Weights of a small transformer language model.
Size: 12 layers, width 96, 3 heads of 32 (1 for keys and values), MLP 256 SwiGLU, 1.97M parameters.
Architecture: LayerNorm before each block, rotary positions, no biases in attention or MLP, untied embeddings.
Each number is 128 + 32 x the weight over its row's rms, rounded and kept within 0 to 255. Layers, rows and columns count from 0. Numbers have three digits each. The size before them is the row's rms in percent of the matrix's.

# gate: layer 2 MLP gate, 256x96, rms 0.0726, rows 40-61, columns 0-95
# up: layer 2 MLP up, 256x96, rms 0.0682, rows 40-60, columns 0-95
# down: layer 2 MLP down (transposed), 256x96, rms 0.0705, rows 40-60, columns 0-95
gate40 105:183104136123112096058137122149084088013157101104138119163157156101131115125168183143103148189123147119167144144137074158100112119122087146132121122146190105122168109088159113150165097160151151171126082133131110123174096179122134115116088141111160094130092116119125078173053197134123122134
up40 094:082116098115142122200137094111156118138166127133182097107073077144161114103132097118150086084164117125159102097093146095117131098153154133155116130132081150164074122113090182126129181136152105099112190187140201093130157088155084178188205110121129164159104116142099167091139091104134156108
down40 101:173137144130113127067126138141078162094125082119117096170178110130136177136101174187104119158140127156184146141135052149134112090127095187089146148157156072177160128092132140143119087087179083170097079170182127109142081175133163139114105086164171100110131119130089081136096175134134131095
gate41 105:142138104105129172152087113062119158178042121184146171117125195142162143163110170086101114123173137126143084122194103115074125191095086157108181137132168122102158131160148153062137118153067110152161163124156086157167119122172170128151156107127146123158132115127195122127166138117128151101
up41 099:116167165107149080130117157127122170104146104138096140117172178096189126078147079158152165144086153130104207109194132128141107066152142106132088209105123124166113148089148107158102157135170134082171134128132114173129123124152145143128179110077088088103164166141138162074066071147136137149
down41 107:126178125116095152127157116141137156128116102137118115089181118068163117089083130154180197131134185133138076078141101103154087164103150154114125186113166073145133084100126067088113148156179119131165177155128113154137113126207140170075168092118129113126115123095162160061169140120090140175
gate42 085:121124134165148120112153143116108153153103235134080136141156120133096132090148116093116090191120161069103144113123051120139158098136117075107149111131100130087136099128111144079133152144099131167184081152079197156119136134131150139109104163098183108067108188108123137094189090096102134072
up42 101:149163133204092108127162145094137151141147155148102137188159083092104102073142096133187161137101143133117128077122122157188120158124142157118114151171207118104134183102136103078082127146144166133101086082112185136104102130123184125109137111073192197108165142079127134159139151148081112121
down42 093:121104132104152153126107141119102108145159123123163085128057182204167127163155184169139173100148112136147155166102122078067113158133085140093139109098126150095145113114132144142135149091128101123130163194129126118159174091111031151146143156196061076156087160141156142151098119172099106149
gate43 088:134126163146178129122077120143153116153155073052107155168188113103181174129107108159133230099097145104134167091124157144112124135157127130130135127129121152096158101101190131129117090120064166136142099160160111118070073091143109132166151105126129151149155119097147064182121170081079133172
up43 092:149137098134068088109114185142087124132131114132138143128087105147031137158132158106097069114122122109093098113117124122152165120094017126149162145147130125158101116187060135063110169148112126116100142182149110108154167130120164103121138083168149080201127146084114133144156108163089119156
down43 092:149155136095080112111135135125133122127151116105077134166132145155113108103120106125177103133110126117128163098125128131157141115162088146142117145212070155132112122129076134075079101089097183104061135146197130167148184186184141074110077090180110129154119126077130111155170073159063092160
gate44 096:200131107115119164138121086129136110144148142111128118153132068153141083128180157191091104167186088113128087066136120107121101175128153099142096064140148119117142119095126124095106180092147150116144155154184088157127149185173121065170126142205121164135077115137154156109131105125097186065
up44 091:215104082149114093140131094147118113152075167115122128157160098184116080117099142162095119200196126111146124147122158109136124144109164108157138129141148134114166051140066110127075176146135084111064144149103090154148141159232147076170118136135120118131146091176117117143119100139116151106
down44 089:141094107146140105150134174104125105114131138178097118118145164149141108113082144096156167163144157100160159204121158144125172138077149132117166147153094155097103095126140163150098044212115097164146122145121138125127098098107085136106094122084093016138186142167145083112138152118167128184
gate45 100:129120104103154122137115169139073107171131115127194138061053161128174156111105099126132139114142150080118147120115134183081122081078173104110139149107096138119138126138183108118089124124137131139132109154181079138119105054210078198118138113079082189137109096145133152148195106128110140111
up45 099:103172133162142129157111096134130109100133115120113203169120104124144112180146125102127137138170139122129202173099122142134173120128150097120138117115089094118129173091176094094066021073114094089144085136110139129118132111085172109115147120099179178125086117182139160199176137161165152166
down45 092:132118151190079089113135130112147089136145148098155202142147121148170157093159085156102125110146119159108137176046153109109118103154112095122189084073090095089115114103164131099100103158131116142123129172186127133078136040104191145150098108118125185152146126149179114175139133115139191109
gate46 080:069174104091137116184148120103163105096180164162139080113097089088132118118171125123108151132133162130084127137149111122141076152195119145163121175141132086156156123115040131098124147103110123199194092094094085099157135087152085120105141104122179184144171204138155137157130090136120124120
up46 090:125095085088147097153141136175156166127093107084145127146132153186130116089082119118139111122158177155132120122197063107139093147156095177136104057152086176146146150111080157130121110166153084084110097053117135198101158158113121132212162160096094122133170111144118123118066140112105118118
down46 084:102151097151166169115151145165230086138114050114128108128145127086134151128076080104127122094152087174153151087168090168132128124123111149180130112109103140116155159048117133122115126129155107108085141059169124143077120139134161149135151122100181118167090134071091077154109196134099152142
gate47 116:153130146136169132110195073105133095124078070101093161109114124185207116177173179105200129141084127097145124143067065125122125094116125115125077165125117148098119139139197078088062097116092123113109112124108141138086127089095201132111122109143151141108122115155092147167129142136162110166
up47 110:087147096117063055104129116146123142154161104139138154139096136072109073062106110173070126126127100178110171136162126114156136174129085168163152119145172135114172123148155152134157119158092126143156131154144097151161143129098081102067165156089121131109040116117181122123146055126071171141
down47 107:127126129114128096108159072157077150156104089069088150109139137158184102095162174087124083079084111119112104137119054136142113092152068157169107160116132154099062157205194142089131114172097165130136149100127136123128144160141133146120082132184134068126084109128171183139149135104129162154
gate48 098:113126175100146161165160082175068128062127133177164122156147181113121157087171151114155078184166114115099156175124169162099118098102178195132116114041109132130105092080186112182117164141076144116103167121118150119111127101131128149109088066115137146126131112139122130192129135095099157124
up48 100:118150116131146146162131113155152118137135160131134145151064181153156075104183097082175082157120152100097094120148104176074145140133113169199080140128109115117062097111181173137112146107078160097127148170097138099112120109140112097066093101136154074141181184099188127089098109106171160107
down48 103:173150111081050098131132193117121107139133172077142099179120092152090126122107124163091099099127100091150157091084087165152145120119121148158134140171122165131106115150129125179117089089135125084116096158133188083206070165072095114105157179122097092158182125121198124129098147118156133116
gate49 105:100140150196176077113150091118107109092073148187092118141106149160206160160137087106092116147127145104125087109106164137081158076132131105082101085145114063175108109128096157102180109091107136102124068173153101100151185114129131133103173137170112109175167137152136162140087071114141116153
up49 096:165196145089160100115102120056128148149119068101196120124147132082170076203130131102205118140121148156115121082125128140132109136112163155167161143168132143098126147092139169107137084117105102163119188109080149155081152054097151077162097117104130148103091129143180161158113174128146139124
down49 102:076070149117105104139125098114158153114150111140108140118100189127208078158152106045140141120103093123108090139115142127116111155121139110105131117116133050120130151139107148136171115127108193094121053137109069108123219103152140141133127184160139114117171088166215107116120132127095116179
gate50 096:130189088128134154130077148125166063162089067114090152104086133076165115069016115145136166130134084103157137072128102119136152145140133106108121141158129159101110166157115086179103127122160122126076124163107081150158135164115076121153087127154102105162109076167150109165140162173137157106
up50 093:095172091131132072148180100135095123106054086141155104087075118132160082116110135146125083142108167178098182119140132114135120139141195058105132105071158110132169114071155190184085131115125127100132170131107109095113111064099116146155092135165125193128157098172149118135120140159179154116
down50 093:091136127138125100161115150086161095138102136157135163110095170076154111193095142094118119095139136104164100087134057168144149127116120130048111110087174109125081114169074154086115105093121175124072189157090078178107122179109082179111108095105128101147151103174120147118138114125167165075
gate51 116:147101140101120069161127103123139185112072090114126113087087159130190133115088117145053142179085102132115102103132165159087142196179110163153081171133128131152130112173057132176091134113175075123158067066143128120192162108157121124129116156145156134116080151129134153169136090144122154119
up51 100:065147134144162086135108188137156145124059163092096124069109137107126122147129119110203189156179207115096139100116115165122117182123144103137136153156094136159150109174080116174147058188153120081094123162100123173189155138139124138130127154144055093139105110127133148127140113107119142079
down51 112:177124128127160169130104173137104122155135097059084142116128089127103169163148121157221172134187133103103144071053115088139092090076196135113132143077082159104166130118130141127121067161117157120080106192132104121116092126121174168157164125113084156170138137107102106100141122094139149128
gate52 101:158111085088148080142128138163124198063124102149182133174140143100103076107174089137158094087103175184170142080103072088136175101156125113138099108097102128098151185157147227137126153082134165102093148119120129123165167134118107167147157137120153096093140109118131125093136159126086138180
up52 105:115120145155099177144147089053100082140124149137064111146148120182163167130153144134111136167129092128076079140119153171125090119102198156139166165117146112165136096072136059085117144127140069149176113127149140167077114145153183118099034105108116161136065137136110129136133115128146106078
down52 099:139165118164126146133126113102101136121157180150159127095137082169185127119137124142145139160138153108125069124085056162131083115112100150143172115191141115169140118076049059072142110145124089182127171090149146186102139119169202107136101101145149148081048147106143133171150141123117115142
gate53 097:156138128115100095157114096096098128134132169118104091111207107186120088113108138195154056146142095127139186192123104112134108079093158124081099148118128107154056138141079097161107160170182114126106101190135201174144119149101190132148150096077117119109134143135128093144090124095126099148
up53 100:115113140149195141079149107099161089074165118098103114124112178115217128147151115116144125125137091104109148163069092147149104104094171160159125161140117114146128151135165122073116158104089158147123080160085174108086194191125128129147055149108083088105104118126103142163109083168197118116
down53 099:087164082080081083168150093197149106117155116115093172086143087165104171127126113153151082180091117096162183159182125103134148092101132103087137101157112052162169142145082178177133103136131095053150118125149092138079092112150130144148113122096159143067147130159138142129097157144110153115
gate54 099:119089155117166129164101121156126119163094150120112124151140126121078064142088138129141153097110156158105096095123100106096158132136087059199157075153151132100090138123147103075099118061111106103074155102135185092167194150191209165133106110183152144143103097110122137099136083153157094146
up54 113:086115126128157135176144180146076115156094130124086072143169104150109090134095148124152144081140118108147095126137084120128157089115087076185183143124157139114117125121102081116071135060138110133099117102167133101158208155197170187137104094193151142138156115092142122101141054154162119158
down54 102:084127104090138113078121144064180145102147150134093171123150184159107162080108094091117121106145141073124124098103181163165138146098137107109123144148191082118146107161181082135157092178156125105164105152107163137091103060096068121074134160133150091184137149181141126074143150113117082104
gate55 097:166119150150125115152070099078128160156159117170063142138147100143097119129107160070141107064129112137135107166160136094094107139140085156219146129110109173138129108193092108144103158091131112100119140165181151130108140077170139111118152061101090152137136109180168171216132102095117101159
up55 105:138088133161107125143070114134139195181158117112086111165095062115118178154141122092125120094125135127148128169093128111121074121079106163123094153135088188150150123214156086172105113125148181107089136126175128117131121097188125158160128063125074158138095081203115159143141168109153136152
down55 102:097054115174101136134126089136086160177164146132059152192099076123093107131148127100175120123145154120161150122088140144142113185119122106191137153207128158142141102163076147120114130127078128107067132147205092142070097106116137150134116100081086153141124077184092142137125143121098155159
gate56 088:102154166173108097126115077151115124093171118110136160174126181112090070195120149111079147120074144107126152159166181163132160105126099180137144114152180134070108161074134129171111136165108169109149149226158140107132174140180174149120091095099101114112140090114092099149121140134187122128
up56 099:126144095113149130084126145112148148168168176165134134169183111119128108068112110138138141147179088112157136088120151132133150176134095146109138134145091142185083169164140077149189102087088107099151102106050145146187137139070175112223131125105163146158138145081106095119097129183118101085
down56 094:162093152119124157127145189074118065115077131147123168064074142157117180170131111111075112125143156140134095127168055115145113099154127162141062105124158134138131074136106105096104149105155136109135148089162146101159077139208096159096150164156158190133142147113151192138156086157108145171
gate57 087:122138105079141124088136078163066129103118153113131090175190120071139135139066165173126063134158140097106161093083099117168120123100134153117093114179119173072108097089133125184178095159129179169134147128076110143159125132117127100175157051104101139116191137165131108175161128135141158122
up57 094:128145099134178089103166077163127154097149193170092098190100167127160147176123078124100051183124156114104148137148103190130165150126111137131102161129099145105098109161108133145134084149109178087140125111088104152137130084186102120161146095116180135114173108171180096133174110169192149154
down57 094:094170163092119136150144124097138107109110141123114140108093105141117119161073144098169081109128104102173170156171113137143121154116081074155162128171160100130114119128122105101147117110200124117179104180118129089158095165055145149106141163098072103174117095146124159144109251112136183077
gate58 104:116136195112114106115113136156098133135118074174169153131185112127142134142147131154110157117099163121148123139177138184095061076153118143097086134102116213132153137084113142210148127148153152078062128181116179169142131164096153087136153172113129171142130145079131189083139110141091130079
up58 100:151104077155119183157118125158152164130081159081114107135139103093169150089077143156118102057152064135159121096105142120140142089130117140085143142131111127126123123130159087105082139119085163208122120048162127098147169120181119154141176072148079104100157096171121189110162140110066093137
down58 101:104166149079123057136083106127131130117168144199167090122176164111152122105104134115127168101125142127159082121139108092086130090146176175147107154064093117117140161113046205125149156163129158084120174148060153168113137071078127116128111155135122124096089127080159177132121119148083108116
gate59 087:122067101142093159154094139123142157125178087110128142093102158136105100114134125134137169129101110133096162100166107111130159173148138219177133121140094103105098210147133091147198177132140192106144075134177226121156121131125147115144112159141137089118133087149102129075099111103092108070
up59 092:137153132125152141097114159135157111113095160127068155159106147107159148114111011150110133148142129117118138129147162106058205138139146066172156187093100148090151173153129115073170121111182100115145102116154089125137144128180151144125096087178094179104135137157096135145065126138101066133
down59 088:102179147112135121083082122149164100149045106122137120174172107142147122141089151186124075104131092111182126120125153157149147148132150037124118106196097133152150130092152098119118067135136039161076135156138080079116142129122191130077079090138128155117180122131146114142089124103127122158
gate60 093:112153129116090118100058109161086097128162176157161117099124147135135134190080141163168109118110120146145108191165161139145098059118095105134069145111106087123082117118112111173108040124168213118115152151084092125127130169126080146137116117089105097094148168079147201093137132124108138118
up60 102:144116150168106144132198125084139147169072100173123132146180126081134122078146109095114111103146126118124156061111138108045133085150174118123160119137138175135085155139155098144150157110099016134159090070101146128120127097172159130182128159143143142140174112143113119165092097200143107108
down60 096:087143111129122105136093145160116139091123119136125129147150144202192165131141153113184139149143163107095110164097091106161141147171051200115111181116087129138162102101152089092134135138127158178131144126200157165118116064166154113117200076198134125152102110112136168123191084139108107117
gate61 102:154127105161110098121136167134069110143148098064119150131131187152117114127125132116103176121129107117133091091121167105142156178152159151104201158124152183161114153125092160115105108029090156085048122112172088104116119128165086154186118149152125126125129097168179103056142141154174088131